Weights of a small transformer language model: width 768, RMSNorm before each block.
Each number is 500 + 50 x the weight over its row's rms, rounded and kept within 0 to 999. Layers, rows and columns count from 0. Numbers have three digits each. The size before them is the row's rms in percent of the matrix's.

# layer 2 MLP down (transposed), 3072x768, rms 0.0996, rows 1023-1059, columns 384-575
107:467473494509546582468569539508520456587426510381502493534557399485524445493406453546617395506474421375457519495456498533354546594582438621565509422448530470428436569569463522573441464526406451598474543523435523518419465476483556526501548435601524480573580494496561531420538459426486452478527517525494560477444521481531409493520539495539483549530400467522553545528467442526451493453617581528485487489459452497510530583440536530526457500482476549452484525563452455527464587516444513578554500508485514574499452611579505489533451430508536474549498443455490454429447487489525553422
097:461480497401485518417505536481433520453453528550495487562483567555483475523471507489534421565543511570591475550435455545543557570442567541431450529502561478529551563423531544556550500523535455516639449463525578505495485583532420575447461469505502423562436519566508526493521391508540491441552504494507499578475526594559586454428528551500499545556538565494447513505593512449605511473577496483458537536440440521509479488533489513474482505388444472485535454517429569485457442468543460516568483511505491465577550457438552584642505423477475451486498556603512484458542515512557545520
099:446477520521426516575520523474416477560461494507440547403470567532436542512440550418420527588502482491523545575420402508528478512421474537504521542542474481525469566513486505458433473452418521478558484573421485448514455578563393474403455462559520408526451453457559559476440509598500547510512508562369553547514565514523523560557379561455468516554570431415529591533524432502571610459543548451466604444485469501451502552476485480426524482538507492519521494525540468449472463474468479455550460450462575490503507530528534484515483460489481476534480528504493551539458481493520464576
097:497433560557497553579374471536521556448545526540455499506485545482466437500574500561434524477505458496494513527460459496546500389402486592450513489463490541490527517456517471478580468450411490489533559537580505530484499485531506545549471556501516427446505547432517490486450532494500502474512442512450459515551585459517493570586431442458508483450471439518557458481481503453493521528553471450355460394511606557506502499497550410506534522515427393458488374500491514503592525442480507559536502443452391569490449489488541493451500457450502472504508455521578474488565468414475420471
106:471610462441505444464477552542515623485577532467525457540581581483542590361505604480431444482508531527519488395535508532495477418463467537546495509517464554565483563547478452484541533442548495500544550457549486454651525521506502450579504485574490447440496479589500545550462503547479497590569505534517452441526561479525513532512469461502519516518585513476438474418538556459436534537451550521562523576636471468449529621570597500552472494502518484390558543479514528475510564516562518522496557554522564474547561477467518494512500473523576523483496537462482436584481584511534513620
101:583541503509515379629479625408489449493549484431394513506564481492520514551463497517548505486522555565542560474495532466489580506480453472541506531487506453418468475494423611486519508514480552459372481517491447504522482534521589487495433506467475517486493436446504552485531501568478533494418456497530548488539606430551429495517492525504534495407585481478570567438401567423571543516553553462500455580391503473536557500452519582582512511508543527532462470498429565449517441452488481453594509484537495462559413455468424455546502544528541494404482504411591460455523470514496554488
106:507534451492479438502501502502423476483585454482518466500609422559488437450582434626486556469526490431452431430529453438563509548531480453518502414425547557459487432533437552542506537374459506563430507457490489484510478542529385540469534500582448554496586528510547506528511560525487560552500472523454576463485498499549436552518495518485509542378453530429483482590535504535450478570529553491557478527571436494439563573426525463523373527577443477509543455526507496469431465499511474445453576594570501508521520526420611531532558457582485421519505515496506489510479462478538428438
099:478426477520501475508507464467542483396479484491520458557452472527480506525528570532548547516513439530470559559475510540466622454497446458550548415502479420479448379546431509466433464522550605553535545496451399618484560480494488405578534515508577525538528585516517501542540473470545525561495493472512557560482537503494503517541441555458490574464531445515539425507516520531569460510505403502497483550482556467460485437502474469597474551527567492441463620419483447534435470486553433549496479427502473491420529555436437448475417480548523481490509485576504463564448600531522439519
102:545531557554550514511554499555511476537482430532453460509549526522455511487540438523541505446447436547579589412430570533462468546467530543495569490465528541532457447583504475520522537438452416397547552542509526558421556518540566542510550488506478494435512431499468463467475490481519465464619503445516434506487457451503546579533433561522438579619607530535405525583464504591525529429534518495458516537479556571360506454499384491498573507505534485571468462520512465506479533461543535482480501378512547426441507495537590502558487546518551528532465478508478467555485491483555542577
092:430487558431496418423488510487501485519529413597570405527501422531486477530560566534408459482458506482528519465469472414489503443447392520552431556523522541493425508531539485573576447486538450477525470525499556512554502529470503528565491450561485525465500553520509480389470586550612539529493557539449568593580457447480522524571516464515487534493492545542539536474500405536594523611453514547571533505532455435545517578421452507513482403537550548500543462501531618474486524438522487571470573465473514492579547525487495537603513522522460548497551533372522423476558509622448486480
097:558489514437591522429525478620546469498556502559398595506424477482504519518539528497579485489561543545495494554549496531437482454552560498539546461563410537483459603598425469542519618414530503396487526525521488531391480562503558530484437563451422514455502413465542422426387469508395515517612477555551494512539553484462417531477546511467524482480456539504439561433543501560530478581464537560493440471473485411510554428444493415432525533586475466588518511558477394569461496555451452465439486499581567443495485577505447506475478460552463494508526555534489591507578505479439489576
108:471447505580475536465442434493537496545495500582482463512500426527458549511508456519525349534568454486493595541398508397390423501506528395491525406475417522542476463425514534547437562526527500511421422545535524536462501464549602516519480505407428486416468631584439507461526432460503556456416581551424483566500535478401536469509503409538528523622543457455520489628550451506527473431535445482570492566480453555513523506499498461424428455603477466469483426489480448502453425558534480624529461491519506563503470563534493508596549495410444550545500481518567482518498517490543579588
100:529473372534548496497498537527439448515536459606435502567513438482543490459577442546466389499535581548483449517472563441581433472405488515548511374525477509465492578659462602521460539561476512519510562478493552472498591455494497470457568517504488542512438503532403487508567518415451485500528453447501539514485496574463529501413478469475494603465473445603589490517461485490500535500403512476523511447423470533461483501506463503438510514600532520508443551559518422519468500549479491573462474533513430515495452453493526467573480492536490599486474465501456522476600479463448518454
101:436552485619570578417468526498502493449588424477430428450422401524553565496501439445550536411527561469502453608459569425481519573552438526494440465545507439532480494554571476519425487468548423478479447511587475433534492495549545496486531441460502489512490516454523522433500566568541494505502497523477485490510575524560468442543477563448583445476541387540439474558484523519482520434478537416431400464551556573459518546600497419450460573527557473464581452578433466606539536550454515459522558536503506506492485493460524526475555505535412518429509511559522452431422442484484476363
087:559529516453541532514463445562510488537439422596492464572577461483422502458485451561535490457442432536491492583502522429489529433531424542490443518454496616593547518476488541550494481511476495524542432522415433531524501439492521579467530502510510565503535554455442477564446424507480482551524456507509626557385475530496531473482489526508457471518472474410537538455513486511502467507452647497503528440564550477542476468476571502436433522400426418509471422466553560408483515519486542487507513508537522489423547606555513448557517495577481534467474495567473544500519451338445516561
100:541462490511526513462508512564550508510557468447476518585487449465477518507531486512543512421496471528475471468431486479466532533488474443444494553530372524480450433508499453527516400603560489425539488389466496531497427501426580491479568490526515518426510513542442441497487521447406526484532528560533544530455457511401525516547475488488483491485522455465536387482514494473568444487519465499596569551564474485478459473533478476479512534545530593470445601463591557451523589519510482536499596509487610435461549415580539439425452527458540489473448513519485435551489470507490512505
100:401573448448608551432546502571468516515502462522449513533571521454545502481518500468482528643347514487438431513490456408421491545489553466498477534563519484467576559409563570508494530486429452510503519434549530579509484595539410528514568528599476471506509457531492449484542525531564498552536540472584536526435587519513514447550516532458455490545477426498542504421507583496470444542479418474402555549526481549497481507410536608519482457569516447507526479460499574519436501442566594467508434508535489568547456492515473505474388480492549504438581507430561488487462476417452558498
099:549517504567448410574601473510563465458527434503514525486525481416460383526555530581520477540526355557436433547512549464541501550528494531562444461548537576543480464502463496463514548480515469480488601451487475477501504471429546442493504500517506442512451378527585520462428465585517506467535460569498637460631472529555376525512492565563499527476481512544619486574476548442450481398489453537567561566488541539414556476498478472543543468523469545455404444455582465497541412493529555493462531399548431552474482456530441452521419480455614492436540460486562554559551502526555498543
104:492501439555497496437534499480594466480526586527458508461596505463521473443538491467458492483500586453534567574521459474469510457481510604507493512527502535467483393468574418463501497485407542558587490508512496543477495459369489502491416474510500447568508551510475540512525554519565519532557559570481572507516491483489490589477542505512590571396524455402489557521474489447507604467476583494444475609625438495508468461432489480540404504554517483522562437475511404499560528478508494551545496452505563578520465442429480523545516503497493627471410564520445504510531624579493593524
099:481470522425549471470458491527528576528530476481449532503470548541432518525505556436514459568469481473512536503448574583463558448511423517516535515509501504437470415476451477480450577372488468595513437371465508436520554477532452528553527506505526614460403423617548515509515530408456492596547406487509591530615470576495555485456547440580560510533442492414483499575426515485526469493530500430465473521510436477641453534556449482422551511511553467520515490538547541544551482543460536497429578524458562378472574574475484509510512475541490451477468454512464548458560475529549507484
099:509549515448482455512551461496509463480603495510521460458477494491467434556591567395379561509496515470497458380415452512493556474439448495467453485555435545490461475518548544505451435522393474503514513547377467494453504397563529480447490461507399471481532464553550557514541517520566576497432412492505529547526467456492423412501588426493524628581494488523539473558412504550456430435552465467493501542450521534529446421499473580570492429506448534519488500550533494525422496542421557474598385559507528496478510567382571501522495472502502461432467434575517526511441473553512613454
098:595387508501430506498615492524515537507521414556585492500540533545400503467550488531481511422430577473401544482487425523414494447526533497523483503529535497499496441599550512595477514468456514525457463530554489472380468519494487550553574531581498506536472504429513477515618454544487532423441556556488515456487534469483543472488487559594516438446595633451479519496447429503570485548464499409502568486656486503541491500457563578532520562499504593461457459562447521535462500419536537526536500509498601499452502466560493526524501443503540529583541544504462526465477497530508470431
103:471455530496447489542452459525481514460470491561538485555497500438456505458553543520462446479513329511615589467454546495542535423478534406395510434539469598505564551513526492458457439540441477511489585475453526480544522608546643535509566513474503562464561487513550584560541480503491551565448434469523479526508537531498570455606435455488466532525439628420537417472499496450407517500470560526523485501518573382536474559541570534433459526477520604556599481502440500459430468524556500414428507588445540463571533481421481536470437500469506566456548593620548568476472501414493538483
097:492525476579532525502511508510514504557516508471466485416531424562440441523427462403484559476473547416535492486585478488481539545477562525526519464491503442531518407561469470470472554566509567492553525470502477486451450510555490433502497520560555526482558462490611496476577437483445459514436388517585555606559510540442509522565507494472642551531549453529452617548472501521530534517433401512437481493486559469495504549480493441570518674525509556434471504498513425488447456549451550596476495476494483454474508488537536445567429514511550507570581524599459417591554480552587474498
102:431534503586514508530507527557495439651549473589478432524477523569509369507439497492464461523523479427493564529475560535479545563435504416496430580495466456516475452483527482444471425475491536531515529493537497520422574400473596554522571535513564554546503440461448432514459562421497534478413405548503529470485492466497488473565495491384471527530463529502576502575510434506453514541578487480474448579535581524441509495524518484547511549518496515525440530422512455481438593613558522439462481623495437526562439540453482547567472500537466474525571492478555536515559538430464541497
097:548560584400602528517493539523522540433493479389518419511466547503539552525444488422575471469546509548484553455528494477461494482499442506492576514478486561508428512556475504532436427573520565489420446573415423527493527454488498473513458560474467493513466534511532489520524458529457410602488500453472521487426544392491559609485443560439464521489559508516495514532468580509632414461485551525476377521521526547469459534523438571521514491505650485396484485436526520448424500513483501490492542518519612534546542567373598531419558353556478517492490567484548403371563451422504448468
096:479524496600505423460470565498505521467425543512522489569487547445508453526554523473487596481534503391481402492544458555473562539444515543556435437582570516437518476547559540468554561543450485423526422542568455524457494482545524522471565475472545458530560442471462461502458502389475532531511431487499475492528500511527503455529602489466458516513510536553458506445482518501461489611496514563547450371548472507514485439428485489431541475466413496489560433510454523521489544624499467572581408508571495565419444476472477569491493623520508545498423487434522446484474599557507564539
097:509463487451477554519495446509378539517489568498510459475583411464474482502564510533526465557447491596458525524504481447511433505490519599518479514532511448426508534511417481478551465485577534514520512447475343545499418482457472550480416547548526489519503485393515516483550467505450519492522520481484434508518522510570467558577538449582534465542499508464558538519408504479475513483471546449478452454407538505545469482463510517482500527565560499528455578433500512539512513419386529464408534438553537526528529524465554411486445437556548472400524488487515545521479479490448470508
098:584495445448575464502572465455501554487412589457481502567516611561387385443495540318495532489568525585569569516415451557528497509487504569482451481466527537552432462459427442453586523495460447452571505448515499512536537583535525480551532476506521565479554527492453555485447547548500427621504516485514454407521573549520505486500489469422529441469479550512622372443519480502503527424410621522476619433533429457545519573512470474453509454479516498501470539543509470635484527443573455499513534442539511446495481472530537410501538504392545471554462479517469392506472465480523525574
105:554484478559459508467602586510446516389484585534457539587469437543588503474439495550447532515475495463549529519435476552458540575451471508556510399534500540517471561492419460530500507457505490494415464447545526480469461489483512418436590451486446589523529536516477545478496458503511461528490463508503422436492510457506541533472463492490525456558443500476484560347401444518445468499541478535538437475460473507533508571507565522551502565361419560415561483527476483534529503466439465549494478523554485522511453503521412515526550411459559498534438505521510502471477475622518578489
098:463468495487617484499473445532494477467472596564509518524422563474497563464455511492561441468519607499496487478510499465546443528542552505559512524520520436469629491549427499437522528500424532530358416548479524347489426493541456468459526484526568548569512449572505488390508436532486525523461504489556487504440519542507538542376407437488516550472643439528531589434524472419564536491447444509586459515485554478476402480472432543491514387454513471470589497521533578505538599514475480468483410488580491496532479541512506569516501469564539515500588499456467372525575505418520479501
100:425579569514500464482461501596492388512537543555521476429449526575536496487492436507472440509525446452459499459504516488474528515543516590394503528492439538570568466516576468478492413464499507538419445437539516535529452445473493527526465498446427470502598431446469466500503556483489509453528510587482461417444613517496521488577524528480500485580496451436448421448517497540502475527559303490461439447467577471455415588443466599533486616507450560568454539555496498482642483463483535510474524604466470488475487412448595548600521548500541506457443502552479510536535569511520447554
102:461524495483408538576531586467487485546536495556405498570455593512531435531458489493597467467471509536569539595652490507504567563525501526395477553547424558554458541531569538521544505520503541526513427532479501378498459612531523538485534509531478488471483426551437582529499395535526445447534433442538598432497452519571536506514498539482467417422524615491502463479550540467502409566437511463507541547499528464525536583508467426529516493492493499528461562477443471541442546458455449551511568473530518519478466520438537455484506471423409481530429526463435517507524558547494575494
104:473546404487574386541505398498447482478520567421502581517500572533469486465559443419552461553513532447500463466513413447408456469503431463488501437421488415428513518515440491479545517495482449501461528446491524577593436416507413471485555503535508465578498512545523524466579494496627554503486496515435496498557433613415514625600553494430399451515413533532407504512527531621535511510454488543425554442506616547446577463456521544561536524545549508466443504552592535482470433518546442502447559563463384529482496510505547477616563519504618505533496441460548568564526548510469522559
104:538580543519481458522472525470425586422501571423529560473480434503481525434497515501454437548604470543582452574513548436422518467563490525483602522473402530415526452470576539424529451418506550521495556418541475531394510505460455538521434468508501479433480615495579446522397424496481434516535498525472476562525601487549576523473487457519639482460531553424430454460548551524489556394510425464510539471478440508574466585436516503536510471504586503465440513578470495487477487504409514456413544394544451509509484454425448490483494465450587434456528539578551548503535557518533499560
092:524573461565529434420507446462491499444468415550536496442433435493495499451506474485482564572496534518478603448511554464522602422562575466521452514499540592512600447492575570457579437538477487523421533396509426448552501506583465484384547380440499451490501554529487520467555604559477436512493471441441555491451466529551564511444516556429498535457488422527443505494480509485566516511464509555492465544456524502447452572523423567487457502454446529420557392511516518553578522445522415508491498476532527521506452541469505482417396517486378536514532524577495521509461548532518516467
099:553500393443533550425516414442605470542528546493442533494484563444452478515520549506370504345540448508536424507436505546636497433498531481538458441548464443550514456597471493515614493508486536474461467490536607451468567533500575554552506482527496492570508632481487446469527504447504477547474437542548529553638429570499518466518494455576446500476500503501511491469497415481564552464498542428482476487504478437472469492562463477552450408481558532555431471543511459577523511522521564497503533489487507510464495572527462549422496509538478522479541506502536464459509430548465540524
# layer 2 MLP up, 3072x768, rms 0.199, rows 1024-1059, columns 384-575
098:547462536502551555514465516534482419482451487493423445470565509507478486515492482510471519453474514474548469500498436452476580563449498407492457471498525477393485513555602487639594581498452544561522500387547520470512524513500646523477401470527445496490367537475556491573601419566572564528558618509580505487517538423457556497535555444401532343458440508456462544537505498521613475430558411569541458594543528504566455478432573466416469523510485499485482511514454441476496461340616459484483480514573539455472440533549454517520458505508528483575474477453411505514396543541474623521
100:498546505465468446482516546426511572448491545440499528442502502509549461613474596516414429526565470532585477418517534460456544463522539570459587547501537623522537540578571506438503562552483525413435449433509485561526472580522499570455512468620532452496501426509522492548597562444489516468498583543427485491466514433629412503509493435508488483554481436471473488579601500500511420497532437471443506485433446529440442394502472477495415491467490510556539466564507475391431512487589537432455486455470559535484561529614414454520491492652482489558403447505531575521408526502471546495
100:463493525543579447574522508498444464563479414570464512508533474599532476525473471578527566557495604542530398433562413485494542571579441537445481445536541531464546456463541499532443502436584444400539536529517553539518520466473527492471453441524589472481507567410544554469485456502597482515494654541498487463507407404624440428498567486486511458519469459534534537503435478541473522454424453608473394470453479514433490460528519469551528517582566448510480386491478501504464521571584452527440528428439494487510576548479544450510508462447547517452467549554501566536496555515489488489
105:496536435442474549538500553517442548468413455474528537513526523456518454460480470561489468521523436527481466436518402526491547568458510416426560532525382557490496475445468416411575440592474479482389582496525434510583534547580502516433533465432410518515526516524500481484574455532390525514498424472428517499535432446506520481407430510430588491447510417411525544499536535493568536517439477449547512415470517456478643532555491491412445439495504511512508456497564530515497462515475546530492531562544460544464526426495542530528487500518536469439505442630479600422457521482516515486
098:589541556410545531466494487559530472540426448463493490573469502559481500553421512521547360509518501562464460490456462403478507568417498480508520442487531378493523509491455459564501500506455431497514565508496424468545460513527404444471581552396506463483438474616535622476466473498597540440451473570490530523601474385572495426510511586521481567514440492554473526523501488470548476471458471464506440414490555521506555599523516533541515485543419544534618468537526500408602428522516502405430444549520442506494449447501463492576553551434569436438566528523547478483475603558482478541
105:413621504469546449492511495454523471516503464550441524515514471501556431477542544441496529559465489484528497473470506522591481483498458466442423443470464375478490453525425532519522597446395474468524538579583445437488434550619473548380510462496462518466546508563543571502487496432456507511542487537480469480549470510520484528521554568517501403563579503403477512470540533511480540386473567446470489574521528508515592509544457596571425471516363515498451528492519426532413519493538517466532417525504531546596402502460472490596409448529471497552431439469480461429450511476513534561
102:398445493442508540611547476539558444558425443535465469528448478493485491502552567537474557551513445590445502493444496482469527440460481494510508492449582539500489559511521499423548423492552522510436498469453469543516547530485414442466407480458497505586513491457492458555484434503523419526407573537523564404573565489488522459375513506610449620464475523520468557442462503525520477482517496585534523535565447504453504484563522582554446490508520529451532550539483501576480491384482425499470530484556421496453493510436483610574501484551494454502521487526546420456448567423494464518
098:495580500597528469495546512555449514513553446517441456500490524617444482399524449526539388401520436371435506530550399559470497483516500453473539471446546503490448458504417493509555450412488447487454494460484484485517570551528469515508386439552423427493469429586547544436529472481506530511529475451458481526431608597525443468522529578568470405469421489484476429522455518618564553551460455490446472555384476495497498458505467458511470440537526479529430490472540515502533483520442501458488514415479441454476501445497458574547570494530609497479462524435437539513463585556552532531
095:557508442457446516418459490586485453445469512454485426535508442566532553472516425544552469519486563510531422477455488511551495558640506489501392533532496529593491474449406482442476612436468491469509605529531477497446446428546516446474467548410430579535554382488485477492542445515562478503524546602617489382628495503445527433498494599422583568567536602490457545451481425517525543578498544475472461545615458552610494533479559553421520454491492436407452534490486440522529410601521517586473493515497450495515514425391487552412553564468466535555448539495526560586515499485466552586
098:519557500431474557399487445458549529450510465470487521535538433487562471436476581413501530553521527443437420543503520404529619487486529479503385619565472512532445482403632474461594500489568517586558491483411530518501559437508498481550436460564536474601530495468472492475533542505495512560507589512530603565521520530530472572473485534417456451531515474449483464523535475477514497385510477476453486429565520574572513490570535536558397448528515459467522590380446539505447557512520514561545516492491411550489448459507517557482500554482517492493562460417509518499427476459526501461
108:582573551488499468527412442479456556530494518479510521493516440485514503628480502488476589416508517525459497496468503463483466384491508512459474495528500466482449470536617520451503512474487453428550459525479531502494563536562608519534483495596490436477510503567464431553556454529439450522552501599529488447427495459497482485502472502462509495515468410522620468462574445563491449435457557538515451485503474492401486545503488482548456436465494413512514413480515631493560445483505590499489423432455565646468551478446497492473459480432421536552449453548541464489473514441505566518
099:466484439502475436527461443548482517465551469492530522551534531505516580437460558397463502476511508500572524434486481541467484447573455576519499469508452544561557514451458560519410577484490558508465540608496597447502541501495499510468454507498527480487472633458571483457515433533505440553481490524444484471497501498405554554533516496371453451455540478495438503482471519480529464576459519431574525490553465436454428471551542545545514463518535441459518414496508416486502461516522507525431461567563540409465552452473477495513522493503570538508557499502558478479555566539498554534
098:549515515490563503392495547476476498491559445461446578493461453526421457499536505542466506436447506452501548474465477490410505471462452493507479539395510487530464587597513541501472577458514524427459525452567507429480462498455607451500512406488501545554531489412474462483518485545473488535465424390515657472457576498437459470488525454486468501562473424536496592452454511548480583443604534560488445481499608534603504464556446439519511491449492501496540553545446574420401485460509527426505577383516585504443498575533444534520476528580464524475510524535497443431472526487551520499
092:586554507500465515455534588457534433515525529598502519576405562514472506435533516417532536546545547460450494516460529468504511561437484379499592513486502476477485451507501459489452530591573446467488470593482525516500428442377539386453473444496512454544416515545572456454499476405478537392371513411517441484497481546494543415531452489476466464489576544473457517418436505437581497545500487582499541498503535616506482452539530450560405496484566510460478500526414521457481531532509480456528480520502418414613558464512571506438546591551517560533500487499600556469457450593603471486
102:546560374458478400538514461484485539519552523471501433537479573492521526531474470463429471485360431450580496515514470428450495561420461550437507422541517500438458466575469516526435505605506394467436490526464429519558434567512404470528448575457466549420514474500466341490518498515579382503492465517568563462600517456428477405486490490474495533391528450413495442537506407543523493564481519477497482535432513441412520501401564562480476468466457556443485475497454563537570532553568576538557582619448600548482551409501471518510578553543492511513476484487511497564453534430464444444
102:696506519469543583511531443472445483538536555493604474456441434439555494486581495569546498468504400527535422529460556455522542414522539484578480506565491480504541475437410599480581500579523371454534445516472529518539447514530492488518457520526496489430499462495528581481496512493531446512426484490531416565479491496461500620421482469583581562488431512453453497460501487508591478491444501429500512534406494528501483368532533600591458442571477509517473393600564494522561485522495515387564562589473472626492556489566467515521597485485451458490470462543465482539377493454526550460
100:419572528512466500549446503490456446548500590492564422479414576562512405366512462545545489492460450551494537556471477512471585459452485618440520507550468428468483484443530547522513473535471571613441507489507504529537536523563542572516567487503462565576524536389440553501458497517369525553504566494556443518511511541546529431490504557395613542504403509487394553517548391497485468459479486498513561361546478536457523546545463463433535534500521485456486554444554517580428606602429519554448363491514543528447463587479451522489510385497503564552456424550512544487529548420544543472
101:520621527545551482531519408456502471528436528612473524459471512577533431538438404418452504599541462517564512584510502537589503506492476469461547518529526521442534502470514615528559463479511453489545480499457393501615454504496484506449394571484507483553486432548479505524499440458561483375528492538585485547505502544435574464501523603468533515503463396542526465523544513463517485486494579525506552515482497510442486522523541556483601497618544518455499490382453463559593457526485466435480599532445456517452520548560436446549493454422538532496540511552518561481571389524511471451
100:447520477477479413558428437527536446377522493492535476552506554472511505493456494424516513537577545494517526577465438461513534461478434481556550463477518449440502522421492539515533499524511461470449518500508487505563540503528514554535518552545457460485539607480523552507501522436502477547572588568486561411501439412577507420429540484646563552484475507553558519535510480450433470502452400435403502555386510543495439366529543514479501528494543575437441551539449513478503500481452564432551510416460569522512494419524492360459527526435511460411546550572611473421525533401551541444
104:540532515423459520552597478461499619459485590559485542506516451526477414567582505458475460447521568468428461501489452464453490539438517458555488520530512444451384451485540474510509467543508463425623576464438504439515524469549539457573429576460505506403541574549415456440511511518505549570528557471491593419520475504552438509453515542565442469473491551458575483470462529514411490414429467460459478467456546463493474469556537508464488524492497516484580458538439517615406514483470495488409526490469461562498537509534462518527468453505512489472578507448516490469477492493529492619
099:480431465469500564421563403543492389496536480428467459495480442495448509465564533407587413504520385489477499420543418590491416419530566512462535565579469546579543505557514542520463520527456557459587533419561589536530482458444453397451482427578495486510563443444552427488542524418507421500451559488519601538473473428490583430532543474392516477484462462402543550532486505446545555481429420417426461462518514491504409464451427544483464467538426556522557457454531582456521492401566495557445435553549510525509548391531480398528525521473453469604507469587488491532606557440501547545
096:494550609468518601413553435422487559499495563505529534496509518541454555477485500429546433468516456387495465465437493518562586550407441475484530477454473516554400480380505553504465437489501433581460492469523533572514485589519514515495498543550450425328423551529474468480504506393445467459503470488554545563516583479560509422518481514474543484473465570532550471456631611534474457518522529514444502427530432506494536606483501533470518492566568568444565395498499580479536531485525528568504474491625395536422552598455502530467523478484502546537473520437492527470501533562478499478
098:545523578465557530524520458532437505533492566506619502511462442476483497583461476515568531453557520512468562512476492529443625545517457545445503499458494523581494577506418611416475461571351552556557571543582600562557455541550535527505536440483413550505494530551458453495561484532580497482426479455542525465536522396509567483524480453450536491496523521450547534497491525609621442480520452439480526548507513496429450512501515558508388439631567506588479553408403541507412448504520478472571505580569478572505495516540432460552531509530472577532500511520566431442486454401447517535
105:547449535490483557488560461548529563448526451484482488507449467441504507534467510593571466496530416410502479487470474478487381488466433497529545578491576506477464474578503461489457528520488532455512427604482512513470424483466481493515516466585527489601507518443417452547468624542519519491502511449425536459468594572506597524455446518397479487466565435588549538579479454518519489510430509619406464522505480561465509539489576512495453416469494443544503534489624513468519561418475532530482489572446473491545510437409634529533542602534508519592564472444463507421545452453495529456
097:535496451488483552563502479495559477481563518505463479539525501493500473474497494520415528414614513521489573574474470455465511454469447553497522531460572474475510568491430536507580416492479445420492517476494535547515554581513464495498457418544528533548479524498510539414559437436456498529431491520547508587468484414587453473449479567469473508507593478519541509506546540472593386516526528506536589543485495467486619447495467448525455491503525558486478421535464619458658566546478474456582484555545571492510457461527511486381441610603344510427487469520527543455539521462525563434
099:534467475468504476444458431549484401545483510465475514503513476469417465390450465504596533406492512540618467422498619443461537449546461551487541488473518567426497408433508605531562491561553465492475602505469522556457535523548454452550571522582487552526553470517512453444413513360505520467546615497449555478526461447538503491520475526487508506516483501425465482565534487457430465457440437575519512510554563545610486560492510498479456554490599621547450490541540446469470458536475480581462532451498505562585559508555491488545522569576626529488536551519516536554478481500551510541
100:521543507525518519457424456570469589625490553496436443570553595598515551539463507510563508527571582490440571556417510539520631408496460552605580463488552533540431507486494496515459509551583555455468542472487540474486506504511582486531554545553499545569467588487439486455452504529465441553458467493488542526510528428542509538483431443439474589472556430474476417515534562475438488542622537440465540586547481489472505581528519543538477361486566475523524520553469603567506429509517485489557501487443431490455433515461510531523498456422533480426487387537548503477511568494495523485
100:530540568431496506528499539361498445439547534480493469518481542548554480541461463412506520511469465429485568568493507609469503559587476553498474492521538525557504418508583527529508537531424416423526422589498459450583536451522584526384548506492559505593483449470471474448455673520532417538507544572588486493444555526563475531529499536531597500477536543563519434437453546455515531492519494535580501497532491483532503544573489513534549495560423569547541512533434435608514537460453489474370449470485547507511501483561579498401530574573439488422585520556546503555468489538553435535
097:456517454493528496496591437472448481521513435424461478502475427520359577553458566534521591521567484507363382460451526578471516573481492463545548502504555496538428549487421466410522421537525412453537565455544409526577564522494549463501491464517546501536554546537522416449468398496480535429474534401549575483584424555431405520516529467483546452493489447455464527491461513532538493456477470460426566522424584443494551533500497633468624536491465496599526506484536499601607551468499540470499528475460493545572531572473480474555545481470383506529432500464515523496486485565531488487
097:591470562470470375462583535477526556513500486476543546472469455449505498470518516481435436543555517564612458430512394475501470426476479479429543572584513464482553511561590401567541438505505397431457539509523484484427492457400543539456593521449455479473615574437442537513533523522486564577477568467501591479463529649527516474457522494489491476531567519557513550570529500514462519480509379522485563427509552491439514480501521502512446533508473548546531463573616482426498500500481452542465539511592382501506465589487422524520469452535561519541449545613453525536500498413551547540
101:481432383629554500469514525568504549520550537410417498572497484436510520463481574509535451464448500405503515412494545439552446482529589531497488528525514507445509526612452460441539426487449500453513484513432477565575485491545429490571504508415530504481545450483459563465465541545559479509526534462492439414488507516461402486528490570433463575598542438548539459482429551541560510450530459504408435512431512477518485498473521556583470510450564488450413528508445470496434488459440497502462503551484468470498497452500552569537484495555483525503598457493490510541505506515512482488
099:532549535563501512499456507575448512516495492558484600476464487482474439391518529527488600529485493485474340499559494530458520484570536467553510485495425475427515431549514507625488560549484559589526476516472563461583503534534486548486536517526562368554423506511504583447496482480540509403513504523453451636589523494477500534428458470564477485407508438415557492515504511495421467517446463491438497492579532434423513515558457503509470494444572461514610492510487452435518476483351567500476542550579394430500561553466546493546505491532491517371450436503458492550509517447474458467
105:506505492510452527492556493541567505499513511437551575409480564514511485515566498417516473495490400522455445491545496504477513452514502471569499505390539550550537515591482596468441491414490519480510526474481555489484440576527463490498486610473526577425520490417566446502558550448487475502443554492465511515502557429486448482549554529430514484415493493495465588524419527543456547444540517502559495563468515485459562479553522567549475511502586466587470480533538487529433469474465485460483509563447485449441547485429475548460458450437463441559415518540447561512503413520521519451
105:428514506459446535447524526405437502464571544448502426473510562505487499520555440539489604595452467510574508448557460462452512462524473458484552562562524563487430485496531448470435521483508538459441585551503614530556521488353480519483551581573458611481562481507526474524501537523478521552404437530527455517497406517425562508484513512515503538535493536497549552413522540494552493484571511425424514543514467372475537531447483566534440480476518470519565451373519506477501537489490567527524600526528579451519473501440530500390518557545562497482455519520512505466535453491531496474
093:511572516547538571496490530416493656561462491466549542505541479527547483472562520499446380454482467474513462508547509575508498502473518450472523477514507431507466539514438455536552496502515428423529502514546514517514527493492524485575512605603468559576478537579523559481456486515525500423527556477431511491440473544523437503561568487508505559467447447564532452425532566487512565479488501454483525546458504496605474544474622571487382480480528543502554484529527515545519595454479462593420512545468421582540497396530467498539546452499488464457433525466592444492525507498478525442
103:573387493483450465505499551487558470499530485553521469565457555531507537529452441479602473401558482486493540523480397429498497501530598510504470544537440519457484531531543491542527519518484463566441477525506445573530475452563507535553530532510596431462451574534440502557512513451525521542460538539468558533456408556401525589598524462466460518480510458520463443486450527478571496501492535516505562448501481652567505569598497583449513542494528420432575523532532534596474523508533459583441469436448549544600482542548523532511487503490443484522555499484575375400519503430473541523